{"n_layer": 19, "d_model": 128, "n_head": 4, "n_kv_head": 4, "head_dim": 32, "d_mlp": 512, "vocab_size": 1024, "activation": "quick_gelu", "norm": "layernorm", "norm_place": "pre", "norm_eps": 1e-05, "positions": "learned", "qk_norm": false, "attn_scale": 0.177, "bias": "all", "tie_embeddings": true, "parallel_block": true, "init": "normal", "init_std_qkv": 0.0562, "init_std_o": 0.0697, "init_std_up": 0.0804, "init_std_down": 0.0804, "optimizer": "soap_variant", "lr": 0.00671, "weight_decay": 0.0, "lr_head": 0.00719, "grad_clip": 1.0, "warmup_steps": 200, "schedule": "wsd", "decay_fraction": 1.0, "decay_shape": "linear", "final_lr_fraction": 0.0, "batch_tokens": [32768, 65536, 131072], "seq_len": 1024, "doc_mask": true, "train_tokens": 283700000, "steps": 4575, "dataset": "wikipedia_en"}
Each number is 128 + 24 x the weight over its row's rms, rounded and kept within 0 to 255. Layers, rows and columns count from 0. The size above them is the row's rms in percent of the matrix's.

# layer 8 attention output (transposed), 128x128, rms 0.0693, rows 96-122, columns 0-127
size [ 96  87  97  96 103  97  97 103 101 100 102  92  97  94  97  98  97 105  94 101 104 103  97  95 102  93 106]
[[113 134  63 155 167 140 134  77 120  76 131  73 124  92  76 125 148 118 111  95 164 117  94 144 166 155 139 137 105 120 150  81 139 136  79 126 112 140 147 119 110 121 143 137 132 108 127 152 106 117 124 140 168 144 166 176  92 129 121  80 107 131  96 143 128 104 155 129 144  72 106 142 141 127 112 128 111  97 143 124  85 181 116 133  93 123 113 112 120 134 102 129 112 162 107 104 119 127 112 104 141 133 123 121 112 140 131 150 131 116 151 135 134 134 158 109 147 166 154 165 159 139 146 115 128 136 146 116]
 [119 152 128 136 103 133  96 156 133 158 107 136 150 150 155 109 101 104 159 110 173 157 133 136 145 120 118 164 154 149 207 137 130 135 133 140 130  93 130  95 106 127 175 106 102 161 123 122 146 167 108 132 137  74  96 125 120 134 117 131 123 135  94  87 134 109 108 117 125  94  92 135 101 134 114 118 140 165 120 154 135 151 150 133 126 121 153 100 139 153 155  68 142 150 188 122 137 142 126 128 121 145 111 118 135 111 101 141  96 122  97 118 118  81 119 109 196 123 139 149 100 148 149 170 134 125 104 147]
 [141 171 120 106 135 130  91 131 109 140 140 162 166 108 128 112 138 130 111 150 137 165  96 113 111 141  84 146  83 106 143 112 106 110 163 159 159 102 130 154 114  89 106 120 128  96 134  96 103 122 120 131 141 170 110 137 146 141 133 173 117 136 109 158 116 137 152 109 140 115 124 133 103 116  73 133 109 142 141 135 124 123 161 149 117 100 160 146 131 167 118 150 112 148 104 142 132 153 144 141 148 129  93 131 164 103 127 167 127 116 101 174 156 155 149  73 146 130  93 179 109  90 118  89 179 162 159 115]
 [145 134 120 138 141 122 137 116  92 148  81 109 137  97 119 148 126  69 143 109 150 130 144 130 133 161  84 130 122 162 155 122 126  79  99 108 134 163 145 126 114 177 144 165 144 163 114 142 126 134 142 118 123 131 144 103 125 177 128 144 163 140 194 149 121  80 158 138 156 115 149 126 131 122 107 140 150 144 178 121 128 143 125 100 138 149 104 109  77 154 151 132 146 155 133 178 137 108 101 120  97 156 109 126 138  69 122 121 150 150 167 119 117 134 163 136 121  89  92 147 139 141 163 164 128 135 134 112]
 [138 102 145 141 123 146 156 142 131 167 151 140  82 131 124 131 122 149  98 150 102 147 144  93  82 151 147  99 143 113 139  93 106 119 153 146 109  89 124 153 137  90 130  78 110 101 103 124 112 139 128 143 126 142 109 102 182 142 163  81 188 121 119 177 139  87 137 147  96 111  94 137 131  98 138 112 104  83 125 140 106 104 125 146 124 100 109 124  93 157 129 127 164 151 137 109 106 155 145 124 123 130 123 154 100 130 131 141 157 140 187 117  67 108 138 128 139 153 146  89 147 157 132 120 121 157 123 119]
 [155 146 118 103 127 112 127 119  68  92 123 121 178 140 142 143 128 105 129 110 120 151 120 114 129 110 105 120 163 161  98 134 122 158 101 149 154 105 116 176  95 153 126 153 108  96 123  90 110  90 107 110 114 130 111 162 122 176 133 188 148 117 135 152 152 130 128 133 136 101 131 156 132 147 113 133 166 108  78 123 124  95 112 103 114 119 131 145  79  94 162 101 106 148 134 141 168 117 126 141 107 132 136 145 104 156 165 142 152 110 186 168 134 142  98 148 154 132 124 103 160 120 138 170 101 125 161 138]
 [152 115 187 138 122 135 122 133 163 104 153  95 152 133 146 153 125 136 133 151 166 145 104 139 101 130 149 131 137 137 142 130 101 151  64 123 137 146 138 168  47  97 142 111 136 125 127 148  97 116 116 154 172 138 147 154 163  92 106  76 103 139 100 127 141 122 166 111 130 150 123 135 147 121 163 120 108 147 146 165 113 126 128  96 152  97 120 126  67  87  99 125 135 104 164 150 103 109 135  90 148 137 136 136 133 110 138 112 147 144 159 144 158 112 113 158 114  82 111 109 115 143 137 104  94 131 148 130]
 [163 100  93  99 152 138 148 150 141 100 129 124 109 105 154 103 153 144 155 128 132 166 112 157 123 124 134 149 128 106 144  86 149 162 153 168 122 118 139 111 164 169 130 110 103 129 130 153 193 161 115 128 120 128 113 159 140 114 165 143 152  90  95  98 103 127 122 121 120 139 147 116 117 116 139 155  81 104 133 135  73  92 147 115 107  98 100 119  96 147 151 124 165 133 146 125 143 114  85 126  75  94 138  94 126 133 160  80  78 122 107 125 164 135 150 140 133 104 127 112 136 120 103 116 140 120 168 112]
 [152  87  92 182 100 113  99 145 133 119 145 143 138 153  97 124 138 125 125 135  95 127 131 120 141 118 137 114 115 102 176 132  71 168  75 124 136 113 138 142 124 152 144  96 138 119 126  89 150  92  80 131 100  95 152 125 112  93 103 136 103 111 144 137 134 154 101 128  84 123 127  85 109 117 145 118 132 155 111  92 115 104 146 140 139 141 131 119  73 161 119 118 113 126  94 158 138 143 117 103  76 130 109 132 110 165  84 105 163 147 131 122 105 144 186 107 145 143 129 114 173  98 141 141 150 116 133 114]
 [123 129 163  76 151 100 138 105 129 102 103 111 123 135 115 137 138 142 116 128 130 143  88 120 134 123 138 107  66 131 188 162 108 103 118  83 127 125 118 138 129 159 135 173 140 131 135 141 150 177 124 172 100  90 172  95 144 128 138 149 137 126 103 133 156 134 141  89 133 112 154 120 149 160 164 146 131 140  85  91 132  61 133 103 107 143 124 117 133 158 147 175 141 155 144 132 171 135 134 125 143 103 136 150 169 158 133 141  86 135 119 172 108 146 113 165 131 123 107 159 161 127 137 146 138 128 143 116]
 [147 127 112  91  81 164 131 134 119 120 128 101 153 123 141 147 131 111  99 143 151 124 129 141 169 157 142  92 100 105 145 133  96 145 110 140 108 120 139 114 137 122  65 128 135 100 128 164 201 158 123 139 124 151 186 113 154 167  87 137 150 157 135 108 161 137 118 140  97 116 129 114 139  59 114 100 147 151 110 134 177  96  87 130 145 131 112 150 145 128 118 162 112 126 166 121 152 130 130 144 171 117 101 141 131 150 142 131 140 133 142 121 161 164 148 112 140 139  88 115 151 159 125 124  83 128 148 135]
 [128 132 155 118 116  94 132  98 122 138 122 149  94 134 156 150  92 139 117  92 123 142 166 101 120 137 117 131 124 139 162 128 164 142  86 117 151 104 116  80 111 140 154 116 112 143 100 145 101 136 116  98 169 141 143 148 119 141 130 141 148 130 142 151 142 129  76 125  96 125 150 139 124 123 130 109  91 118 116 131 150 165  78 168 129 158 123 137 159 131 157 135  94 121 110 161 178 113  59 121 122 133 171 115 121 112 118 144  89 140 150 172 149 128 177 169 136 119 159 151 105 140 139  78 154 127 177 112]
 [143 177 166 163 144 147 143  42 102 124 149 137 141 122 133 134 124 114 135 133 160 139 146 107 137 155 148 143  97 162 120 128 152 128 116 101 143 101  65 145 140 132 108 154 128 121 111 107 156 114 125 128 108 117 124 147 123 162 135 140 159 157 146 117 109 121  63 121 160 113 119 125 101 122 191 122 113 109 118 100 135 111 130 123 134 115  93 142  95 145 129 155 136 124 118 128 132 128 117 122 132 120 104 103 148 179 135 112 145 149 117 124 156 137 143 122 140 123 158 116  44 119 170 149 113 170 117  78]
 [124 128 117 110 153 120 130 185  96 110 124  93 126 114 112 128 140  78 104 109 101 151 100 179 127 104 141 129 133 131 115  94 137 123 179 136 136 118 181 119 135  83 137 118 189 126 131 134 134 103 109 141 107 129 143 135  88 117 120 131 139 127 101  87  98 128  95 115 144 151 104 133  56 132 117 136 112 119 131  98 138 133 127 165 130 167 141 132 113 119  93 115  93 140 154 105  89 157 123 109 122 132 173  74 111 149 149  92 128 152 130 142 163 108 143 126 128 142 157  80 100 111 150 145 112 143 144  92]
 [131 118 149 102 173 156 139  93  80 132 107  97 112 141 111 127 114 140 109 111 136 176 142 146 166 122 157 151 152 139 122 154 120 118 125 116 149 179 116 140 160 212 115 103 129 158 159 159 149 126 136 135 136 132 123 131  84 104  95  91 127 139 125 131  98 122 120 115  84 114 142 143  91 117 126 107  93 151 141 147 148 121 169 110 173 163 123 136 140 121 113 145 126 166 127 130 130 125 120 140 140 143 109 165 168 101  88 128 116  84 107 143 116 147 141 160 157 151 140 135 116 170  98 180 107 130 138 108]
 [159 111  84 106 116 122 115 112  77 131 123 127 157 161 127 124 126 129 112 130 156 136 170 106 120  99 119  96 112 159 147 100 132  99 107  96 136 115 102 153 189 117 170  85  80  98 121  94  97 127 142 122 139 111 155 168 129 111 136 106 130 115  94 135 141 156 104 151 130 117 101 154 149 151 150 114 116 107 159 137 113 136 131 136  94 120 113 137 126 109 152 112 136 111  91 154 154  85 125 156 147 127 107 116 160 112 128 132 177 145  81 140 118 158  84 141 101  73 133  82 118 120  75 134 145 124 130 135]
 [116 150 118 130 135 118 126  77 146 124 131 136 139 102  81 119 124 129 121  85 119 208 139 134 129 135 141  98 184 149 157 156 148 127 142 146 123 115 153 151 106 144 128 147 173 189 148 120 122 142 102 126 140 134 153  76 107 139 141 130 146 122 117 106 146 175 112 125 139 149 162 118 146 130  88  99 138 135 130 128  94 153  94 131 125  94 148 174  71 135 161 198 145 128 134  96 107  97 112 136 143 119 119  74 142 123 149 134 104 162 151 126 120 100 128 107 114 106 142 121 142 125 120 131 139 121 136 155]
 [134 152 129 106 108 159 107 107 112  91 132 112 160 128 139 123 155 108 141 178 162 129 131 132  98  82 131 105 120 149 123 138 101 111 128 145 121 159 103 116 157 119 115  82 120 159 138 132 143 109  56 156 128 112 134 113 101 110 129 147 119 123 121 137 166 133 118 127 135 120  90 106 188 134  98 150 159 106 108  88 157 171 134  88  88 129 137 147 150 161 104 129 112  76 145 115 133 128 155 131  93 143 135 131 107 132 134 172 153 149  88 126 120 160 188 126 134 129 149 112  99 172 117 115 132 134 177 125]
 [156 134 119 149 141 103 150  69 185 117 123 127 115 131 150 138  69  84 131 142 142  89 154 130 161 143 155 139 121 137 130 140  62 124  92 122 130 124 135  94 113 117  83  86 126 131 147 118 116 110 144  95 100 120 149 111  88 107 151 147 149 126 122  88 111 149 153 134 138 129 116 137  93 102 175 127 164  75 149 143 145 122 129  94 113 123 138 138  92 116 135 120 180 101 144 121 117 148 122 146 110  97 127 155  89 121 102 115 100 171 163 134 127 164 134 128 129 120  91 143 107 147 151 104 148  98 122 123]
 [120 141 119 104 159  78 109 112 143 142 153 143 113 144 154 104 167 172  88 114 113 156 130 109 119 101 128 122  96 113 111 143 140 129 151 111 134 122  82 118  79 141 133 132 182 155 119 121 115 162 167 103 105 121 139 147  98 157  96 118 172 112 120 128 146 126 157 134 131 137 121 114 147 146 158 157 113 138 125 137 110 143 201  84 169 106 134 165 131 124 138 103  67 155 127 167 136 160 124 132 160 110 100 114 124 150 158  76 139 134 140  83 112 135 144 123 122 114 107 163 125 132 134 168 108 135 118 148]
 [ 91  94  90 136 144 174 104 119 125 112 132 132  82  88 145 169  97 134  73 127 150 135 121 138 110 123 167 121 133  89 101 119 140  88 149 118 104  72 111 102 127 115 167  80 115  98 130 144 131 137 132 116 124 117 103 119 121 120 128 135 137 136 174 106 130 188 159 146  96 117 150 125 163 149 148 158 108 130 139 139 105 135 116 104 144 150 141  97 129 140 120 130 117 158 100 198 133 110 151 143 151 101 107 108 102 121 106 161 105 113 148 108 111 122 119 107 111 142  92 117  87 168 156 129 112 156 123 142]
 [145  78  82 103 126 116 153 131 121 111  85 131 182 143 107 106  90 111 134 133 179 127 157 101 120 129 145 142 130 144 147 105 108 120 121  72 150 146 104 126  81 119 118 141 108 148 115  77 152  93 148 138 124 130  94 117 130 128 127 149 119  77 140 161 143 142 120 109 137 135 154 159 134 134 126 123 117 116 177 118 132 124  95 116 161 124 131 139 136  70 105 154 152 145 146 138 111 152 181  83 125 109 137 101 123 125 109 128  96 166 107  97 140 154 151  70 107 151 164 100 144 153 113 126 141 145 124 126]
 [134 102 178 109 147 119 115  85 152 138  99 109 105 152 128 141 120 139 125 145  99 108 127 100 138 126 141 138 112 145 103 135 129 146 106 111 113  85 117  57 175 153  89 109 119 164 147 153 201 117 106 131 162 143 117 117 134 125  96 127 119 156 145 152 110  98 140 148 139 134 141 178 137 116 144 130 100  86 142 136 118 129 141 142 145 151 121 150 118 139 132 100  94 119  65 106 109 141 154 123 127 117 138 105 126 161 124 106 166 159 150 134 129 128 156  72 174 147 134 130 129 127 119 191 139 128 120 157]
 [106  84 116  98 140  93 115 132  96 108 151 150 133 136 180 128 134 109 141 154 114 106 173 149 143  96 151  97 112 141  79  85 147 194 123 165 132  95  76 137 153 127 103 139 120 139 115  78 119 147  96 130 151  80 151  60 135 157 127 115 144 166 122 106 124 152 143  87 135 137 129 121 138 136 127 119 149 128 111 153 154 151 139 121 108 146 133  95  94 134 112 123 124 109 119  97 159 110 153 111 141 111 119 110 126 112 161  91 114  93 151 130 106 132 177 138 142 149 103 105 114 140 119 106 134 118 149 148]
 [140 152 149 126 136 143  96 160  96 118 134 133 127 106 121 112 109 148 122 145 126 145 156 123 117 113  90 140 154 128 132  91 117 152 104 164 137 135 149  85 122 165 174 126 168  85 135 102 148 108 111  92 130 147 112 148 125 139 130 123 138 143 136 134  91 155 137 130 150 154 105  90 153  79 149 148 127 103 129  69 154  94 100 113 135  96 110 116 155  74 118 137 171 148 158 124 130  56 172  88 107 138 102 169 130 101 126 108 149 109 143 167 131 133 144 124  90 124 143 159 142 144 147 138 154 115 150 143]
 [133 152 132 148 132 160 108 177 135 163 120 141 187 116  90 156 158  90 102 155 123 140 115 132  96 148 155 105 163 168 116 160 115 131 107 115 167 123 125 139 150 149 134 133 107 124 133 139 141 138 127 108 189 139 107 131 110 119 140 134 149  80 170 133 114  68 129 124 141  89 112 101 128 161 119 128 163 125 113 116 142 112 134 133 121  94 103 108 139 108 137 165 127 129  95  97 120 150  60 126 134 116 130 149 107 123 121  89  87 162 122  93 149 128 161 116  95 147  99 134 102 137  98 114 149 147  82 127]
 [172 129 126 118 137 101 120 147 130 142 145 116 119 106 149 176 146 123 124 129 159 125 142 136 153 105 133 170 118 124 139 140 176 138 103 136 143 162 101 104 105 149 107 126 135 113 187 161 135 117 125 181  76 133  87 164 139 137 147 160 146 144 118 101 117 115 160  97 117 145 114 159 117 113 140 130 195 129 137 134 120 150 137 149  93 158 118 161 135 163 151 145  96 159 113 100 117 127 154 132 109 130 169 142 148  86 131 121 117 210 126 137 163 137 134 120 111  87 135 111 119 113 133 137 106 154 141 168]]
# layer 8 attention value, 128x128, rms 0.0562, rows 97-123, columns 0-127
size [102 112 115 117 116 117 120 111 113 121 116 118 115 106 112 111 127 105 123 124 123 114 106 119 106 125 123]
[[132 124 115 124 111 145 127 110 135 172 117 162 167 176 144 121 109 111 113 113 137 120 157 150 119 108 144 168 132 118 161 180 120 150  95  89 127 135 146 121 142 109 171 158 123 139 112 123  99 159 131 121 140 139 129 117 116 128  99 124 127 110 101  99 107 115 118 155 136  99 117 118 112 164 166 126 116 128 112 183 150 106 133 127 121  77 162 161 146 114 112 154 139 145 168 116 122 135 100 150 148 164 127 151 104  81  92 152 150 110 123  94 206 151 125 149 110 131 158 172 129 110 128  95 136 128 158 177]
 [162 121 117  94 161  84  90  97 109 136 130 128 109 134 121 153 135 122 117  94 115 129 157  90  78 170 183 108 125 134 153 106  97 128 146  94 186 117 167 160 143 133 103 145 146 167  70 122 108 159 124 154 144  99 125 127 144 131 130 116 121 143 132 143 128 142 173 141 134 148  89 152 163 109 141  99 149 121 100 148 124 121 147  93 131 104 128 105 130 124 180 165 111  98 135 165 124 139  70 116 120 103 100 134 127 116 110  97 141 118 178 129 109 115 118 116 152 129 100 151 109 125 157 110 127 110 148 124]
 [144 158 130 108 176 103 129 158 120 148 158 100 129 146  87 155 134 143 129 161 129 121 108 144 197 158 110 165  86 114 131  99 161 128 119 141 139 135 172 108 148 146  95 117 121 146 132 160 121 169 130 121 108 176 122 130 103 108 137 119 151 122 135 128 157 123 136 150 116 152  82 101 121 125 124 140  78 113 149 119 123 149  75 172 114 163  85 123 108 114 161 118 143 129  98 154 115 115 130 127 159 118 135  86 110 101 115 104 148 129 105 151 165 107 139 138 112 131 129 111 123 104  76 137 154 121 119 192]
 [119 130 106 141 118 117 109  99 129 121 116 175  97 123 150 112 153 120 174 140 134  99 210 133 121 133 155 135 112  95 112  80 201 145 181 131 160 148 122 113 146 109 119 172 143  85 112 131 141 115 114 141 138 118 135 120 109 125 159 124 124 118 133 110 120 131 111 120 104  99 131 128 144  97 118 142 174 141 147  84 119 161 138 132 147 128 141 158 120 121 130 154 135 164  62 165 125 108 130 128 105 107 113 150 127 167 142 125  98 124 128 128 118  79 168 109 116 102 148 152 127 127 117 100 143 172  98 107]
 [135 113 152 129 129 127 178 145 147 138 157 125 120 133 133 127  95 164 134 125  94 114 107 156 120 164 155 146 157 129 130 109 152 138 165 192 123 113 180 112 125  92 126 135 148 131 116 137 121 123 126 107  89 139 106 128 132 131 119 169 142 127 112 123 156 150 143 104 143 142 153 192 164 152 100 145 107  97 146 128 147 110 102 136 127 145 114 126 156 146 127 164 135 143 163 116 144 177 162 110  79 121 151  94  95 139 133 196 173  99 122 155 133 118 171 108 109 119 119 130  93  87 119 135 114 161 161 138]
 [104 119 149 138 148 113 149 179 164 115  82 160 131 152 110 122 129 144 131 122 122 106  90 173 123 124  97 107 102 164 154 101 150 121 146 158 166 169 122 155  94  57 114 141  95 138 181  90 126 168 111  89 158 107  84 107 119 102 129  97 127 124 127 148 163 153 104 126 113 152 120 142 123 131 138 127 123 138 117 130 148 133 110 143 108 135  93 155 175 153 102 135 116 149 135 122 133 111 144 154  93 143  98  92 141 142  92 121 101 104 146 158  95 132 137  90 118 120 106 150 137 126 145 148 108 129 104  91]
 [165 119 121  89 125 153 113 109  80 103 107 129 116 135 136 107 130 115 170 124  90 126 148 114 129 110  95 141 131  85 137 124 122 131 120 106 143  92 117 116 107 142 151 142 145 154  99 107 120 122 138 135 162 146  78 108 118 127 134 148 106 105 130 150 114 115 159 155  98 116 106 155  76 150 107 157 105  93 105  92 162  94 155 120 128 124  93 141 130 112 107 102  93 128 135  98 203 105 150 122  93 146 136 127 149  97 134 149  75 107 144  93 106 114 147  85 108 154 128 109 197 138 135 109 140 130 128 138]
 [148 146  94 173 142 133 150 172 174 122 125 156  79 133  84 120 170 125 114  90  94 142 112 143  83 115 177 116  83 128 152 118 138 126 108 116 160 129 152 108 106 125 161 163 181 134 112 117 141 134 127 118 109 121 115 124 111 110 158 154 156 123 149 129 113 129 105  76 101 136 107 131 139 151 122  90 107 145 134 131 154 132 164 120  94 108 130  94 111 101 112  98 122 153 144 144 120 139 126 149 122  85 144 142 164 113 134 150 157 126 102 128 138 101 121  95 125 173 177 107 113 160  92 105 155 139 108 154]
 [ 98 121 120 132 172 122 150 101 103 107 123 127 118 142  86 110 111 176 103 102 128 172  88  77 123 149  99 160 123 127 129 113 103 131 147 130 134 145  58 126 109 117 151 143 159 148 156 156 172 148 127 110 125 147  94 110 115 129 104 102 116 104 132 115 118 103 130  87 126  77 134 156 123 101 129 140 133 105 126  55 110  65 127 115 136 161 108 142 151 135 170 134 115 127 113 138 133  98 139 117 143 121 143  89 103 111 145 119 148  91 112 180 117 127  93 129 134 151 107 130 143 138 158 105 132 120 143 157]
 [100  85 118 115 142 121 124 114 145 148 173 148 115 128  90 123 134 151  99 143 123 130 126 110  95 142  91 154 141  89 132 149 170  66 139 170 132 133 107 175 154 124 154 146 186 138 122 112 118 146 121 114 146 112 165 103  98 126 135 128 130 136 163  89 142 160  99 151 115 147 159 183 129  89 157 117 124 104 125 119  83 134 106 152 121 153 105 132 130 131 117 103 115 105 148 189 101 155 149 152 118 107 161 117 145 125 176 139 108 111 133 187 114 138 126 111 132 130 127 150 140 122 126 158 116 114 168 132]
 [168 138 132 150  82 137  89 141 133 128 142 147 166 152 151 138 104 106 120 123 124 141 129 115 137  98 145 135 143 118 120 129 165 113 103 111 136 121 119 143 156 128 134 129 133 182 160 155 115  98 101 133 146 145 140 157 153 130 114 181 134  92 127 171 132 124 119 134 126 152 149 176 190 136 128 149 113 162 132 136 179  96 119 134 134 125 146 112 187 121 147 143 160 163 113 110 137 150 148  95 140 164 134 109 134 142 118 127 132 117 168 150 171 172 151 167 138 180 180 146 101 128  91 139 133 114 116 164]
 [107 169 171 103  92 154 132 140 130 129 122 133 135  86  91 129 101 171 133 141 142 146 119 120 166 121 130 102  84  96 116 150 115  51 146 139 153 112 119 160 133 111 159 143 174 126 160 153 175 102 131 152 121 186 114 122 115 172 131 125 114 136 132 146  92 119 160 143 126 188 133 183 133 128 112 159  97 106 131 110 163 121 127 114 144  90 140  92 105 118 146 136 144 148  90 125 133 172 134 150  99 107 130 142 113 124 108 146 127 140  87 145 132 136 149 100 125 139 126 138  94 128 129 143 142 143 116 111]
 [137 156 133 143 131 186 169 128 103 107 142 114 183 139  95 134 183  99 135 136 161 100 168 112 131 123 155 157 153 133  94 141 121  97 126 127 151 101 144 103 105 117 135 168 163 125 139 125 119 111 130  79 117 155 170 129 119 145 152 156 121 142 141 135 129 144 156 173 172 152 129 147  80 109 112 149 114 157 104 169 121 114 148 136  78 127 125 135 114 145 122  94  91  87 123  88 122 132 120 132 122 135 148 140 148 102 104 158 140 144 133 101  87 130  85 148  91 108 138 117 131 169 118 110 146 159 116 123]
 [123 145 149 118 141 101 140  96  71 122 142 129 124 121 136  96 134  99 132 185 161 161  73  93 143 125 137 170  78  99 154 127 153 122 102 139 149 166  96 112 144 118 149 102 169 139 158  73 148 122 124 117 124 103 160 151 148 113 139  95 159 148 116 133 105 148 133 129 148 127 129 123 104 131 150  95 115 109 164 142 130 134 173 129 151 137 113 120 100 126 121 126  78 155 150  96 124 129 117  94 120 117 140 158 134  92 131 124  89 130 121 118 178 145 123 170 131 153 112 141 105  73 103 152  99 116 148 137]
 [137 138 163 150 110  58  86 139  87  99 121 138  96 105  81 138  99 172 157 128 118 160 152 119 152 127 149 127 144 147 152 117 116 142 174 129  65 175 137 161 119 117 173 108 142 144  98 122 125 107 114 128  93 115 119 125 109 147 143 164 172 154 105 148 127 134  94 125 135 157 137 140 121 140 133 126 109 132 172 126 129  84 129 126 150  94 171 121 165 118 126 128  97 195 126 107 157 145  85 130 145 135 113 143 121 153 131  99 142 138 182 142 130 118 117 107 101 130 137 155 121 116 127 135 140 116 126 122]
 [138 111 132 118 149  99 183 152 114 162 132 123 163 115  99 134 108 124 116 160 128 126 119 117  95 144 108 153 139 144 133  80 166 132 124 100 119 101 106 136 119 169 120 147 101 120  94 130 131 126 139 103 149 165 123 156 160  91 118 121  69 109 131 153 115 124 144 145  86 152 127 128 117 135 115 120 119 151 152 155 113 104 143 108 134 163 115 129 153 108 174 126 126 138 130  66 128  71  80 163 118 131 131  84 138  76 126 150 137 133 109 152 152 107 178 136  97 107 142  96 143 116 186 112 153 135 133 134]
 [151 125 108 131 153 119 148 132 127 114 117 132 123 134 101  80 114 156  83 169 134 168 139 104 169  75 124 138 159 196 145 188 142 140 135 121 122 167 146 176 124 106 142 118 135 141 110  84 148 130 108 118 144 150 137  94 115 119 123 142 121 138 108 152 129 136 135 135 139 139 165 147 102 122  81 137  93  97 121 132 164 116  94 136 122 129 165 111 122 122 136 170 105 146 149 177 139 160 118 125 111 146 136 146 137 165 123 116 156 138 133 131  81 149 188 108 120 123 134 111 106 148 105 137  93  81 148 145]
 [126 147  95  97 142  99 158 147 161 148 108 170 126 102 139 143 117 153 123 146 130  85 136 142 117 108  71 175 129 136 137 116 132 122 117 123 157 160 174 159 114 129 118 105 117 118 153 147 175 101 105 120 134 140 113 153 111 118 129 141 132  98 128 133 115  90 123 139 134 147 102 158 111 120 174 128 132 113  88 127 128 119 103 116  65 182 130 123 108 105 109 142 158 186  96 118 147 160 134 164 156  97 133 133  91 133 132 106 107  89 110 126 154 161 101 111 126 119 155  80 163 168 110 153 114 118 144 133]
 [ 80 129 133  92 126  80 107  95 135 140 112 121 133 144 106  97 154 146 121 109 116 127 103 103 145 138 118 125  86 123 103 129 134 100 101 116  88  99 161 109 104 134  93 153 151  93 164 144 154 117 148 121 142 113 122 146 195 139 145 125 131  79 138 108  97  84 101 113 113  80 105 117 112 153 122 141  99 120 143 122 147 162 161 115  99  77 120  78 147 121 143  98 148 119 121 133 132 111  83 139 129 132  98  80 168 101  88 109 145 108 120 101 119 129 107 137 124 114  88 148 153 137 158 120 107 136 141 108]
 [136 144 178  96 106 125  94 122 130 137 151 100 102 103  98 113 140 145 129 100 141 125 149 113 118 135 105 153 110 114  60 119 131 178 112 104 121 184 130 115 166 125 118 161 113  90 130 115 157  84 128  96 103 131 136 166 161  93 132  96 124 101 150 136  89  85  93 172 115 123  94 137 117 116 159 139 144 169 119 144  84 171  98 135 111 116  94 139 135 126 128 150 105 114 156 128 125 118 148 128 156 108  73 150 124 150 129 153 113 132 100 114 100 128 152 120 139 126 101 179 123 136 139 142 132 111 147 151]
 [166 122 129 132 152  60 150 121 162 135 114 107 128 143 103 142 162 146 148 148 151 160 167 139 152  73 125 119 135 148 110 126 124 118 146 131 104 138 150 135 114 140 145 145  78 114 125 128 107 114 129  87 145 110 102 122 112 115 120  82 143  96 132 150 121 123 151 114 195 150 110 131 103 139 112  96  96 126 161 167  95 101 121 146 105 155 143 119 153 102 145 155 144 124 127 134  67 181 144 144 145 104 172 104 146  90 171 120  96 140  91 118 137 116 112 102 143 154 151 133 105 106  96 125 121 115 105 141]
 [122 148 166 115 114 154  89  75 122 129 162 154 120  83 140 141 144  89  71 142 135 130 119 138  93  89  88 112  98  90 111 160 137  94 138  97  79 106 146 112 132 122 138 117 170 118 163 101 162  89 145 128 163 152 127 148 126 134 163 164 157 137 117 118 150 157 100  77 142 135 145 115 140 116 109 141 139 126 122 136  92 158 143 141 130 162  96 110  96  93 147  96 190 154 142 136 140 144 124 140 117 127 123 109 123 109 148 136 115 137 116 102 135 112 143 133 145 153 130 118 100 152 114  93 105 159 112 103]
 [148 130 135 153  76 119 165 167 151 100 121 148 112  99 111 138 124  95  94 150  92  92 110  69  98 116 138 153 155 126 130 165 117 132 159  95 124 135 125 158 105 146 140 101 146  82 166 126  96 101 110 131 155 154 112 133 168 147 149 124 103 167  89 149 135 103 106 121  97 113 154 143  72 150 114 117 123 111 131 111 110 110 103 153 134 108 114 125  97 115  89 131 160 115 147 157 158 150 115  60 101 135 161 125 120 101 113 116 109 114 109 163 128 117 157 121 143 142 111 151 153 121 132 122 135 134 155 163]
 [114 135 118  89 102 131 178 154 124  92 132 106 112 144 146 169 130 147 116 121 135 144 103 154 114 136 143  58 152 110 172 133 159 159 134 175 177 152 128 145 165 127 106 131  99 103 158 109 117 161  90 110 129 124 113 118 123 129 148 143 133 128 160 107 189 126 162 131 168 126 150 130  92 151 111 130 113 140 132 111 161  94 106 179 127 140  94  93 137 115 152 129 130 127 125 126 134 123 151 111  95  65 145 125 120 141  93 149 108 129 123  90 138 139 144  98 106 127 126 135 100 118 148 138 115  72 136 104]
 [136 144 100  74 138 139 139 164 148 147 162 134 147 137 106 112 103  91 103 112 108 144 137 149 170 127 111 130  89 134 121 100  66  98 127 149 134 129 106 144 126 152 134  88 150 126  94 129 108 122 152 148 147 127 159 101 110 144 161 116  75  85  91 158  71 144 163 113 117 107 100 112 111 152 119 100 125 166 147 110 110 142 120 127 147 119  97 125 132 104 123 151  90 103 109 125 157 119 153 143 109 125 138 135 117 179 127  76 138 130 135  91 135  94 121 153 105  78 175 126 124 117 118 106 114 114  94 125]
 [123 122 141  93 149 138 146 107 121 158 142 143 141 137 113 127 134 124 120 140 115 117 150 153 133  53 111 118 152 121 149 130 128 119 122 149 153 124  97 133 129 161 110 111 130 159 151 135 140 144  79 120  95 117  77 117  85  82 128 161 159 121 144 111 123 122 139 121 156 118 116 173 142 125 112 104  97 131 123 157  84 140 109 146 127 148 125 121 110 151 101 164 173 105 140 116 164 116 103 115 142 158  99  93 155 121 124 133 182  87 178 134 106  99 111 149 181 102 124 108 157 147 123 140 104 187 101 156]
 [126 114 136 114 165 144  56 128 100 138 167 131 115 122 122 101  74 128 122 165 105 112  74 102 135 180 135 113 143 105 140 110 143  85 165 146 116 157 121 111 119  97 129 124 127 129 141 120  94 148 107 164 161  95 116 111 120 116 122  89 150 105 104 142 134 152 111 130 134 163 166 136 124 172 105  84 106 107 168 137 153  93  91 113 134  93 125 115  94 119 120 132 109 117 142 106 155 157 133 164 147 108  67 139 111 120 178 133 102 164 150 135 114 118 144 138 141 104 119 128 127 114 109 110 136 100 108 126]]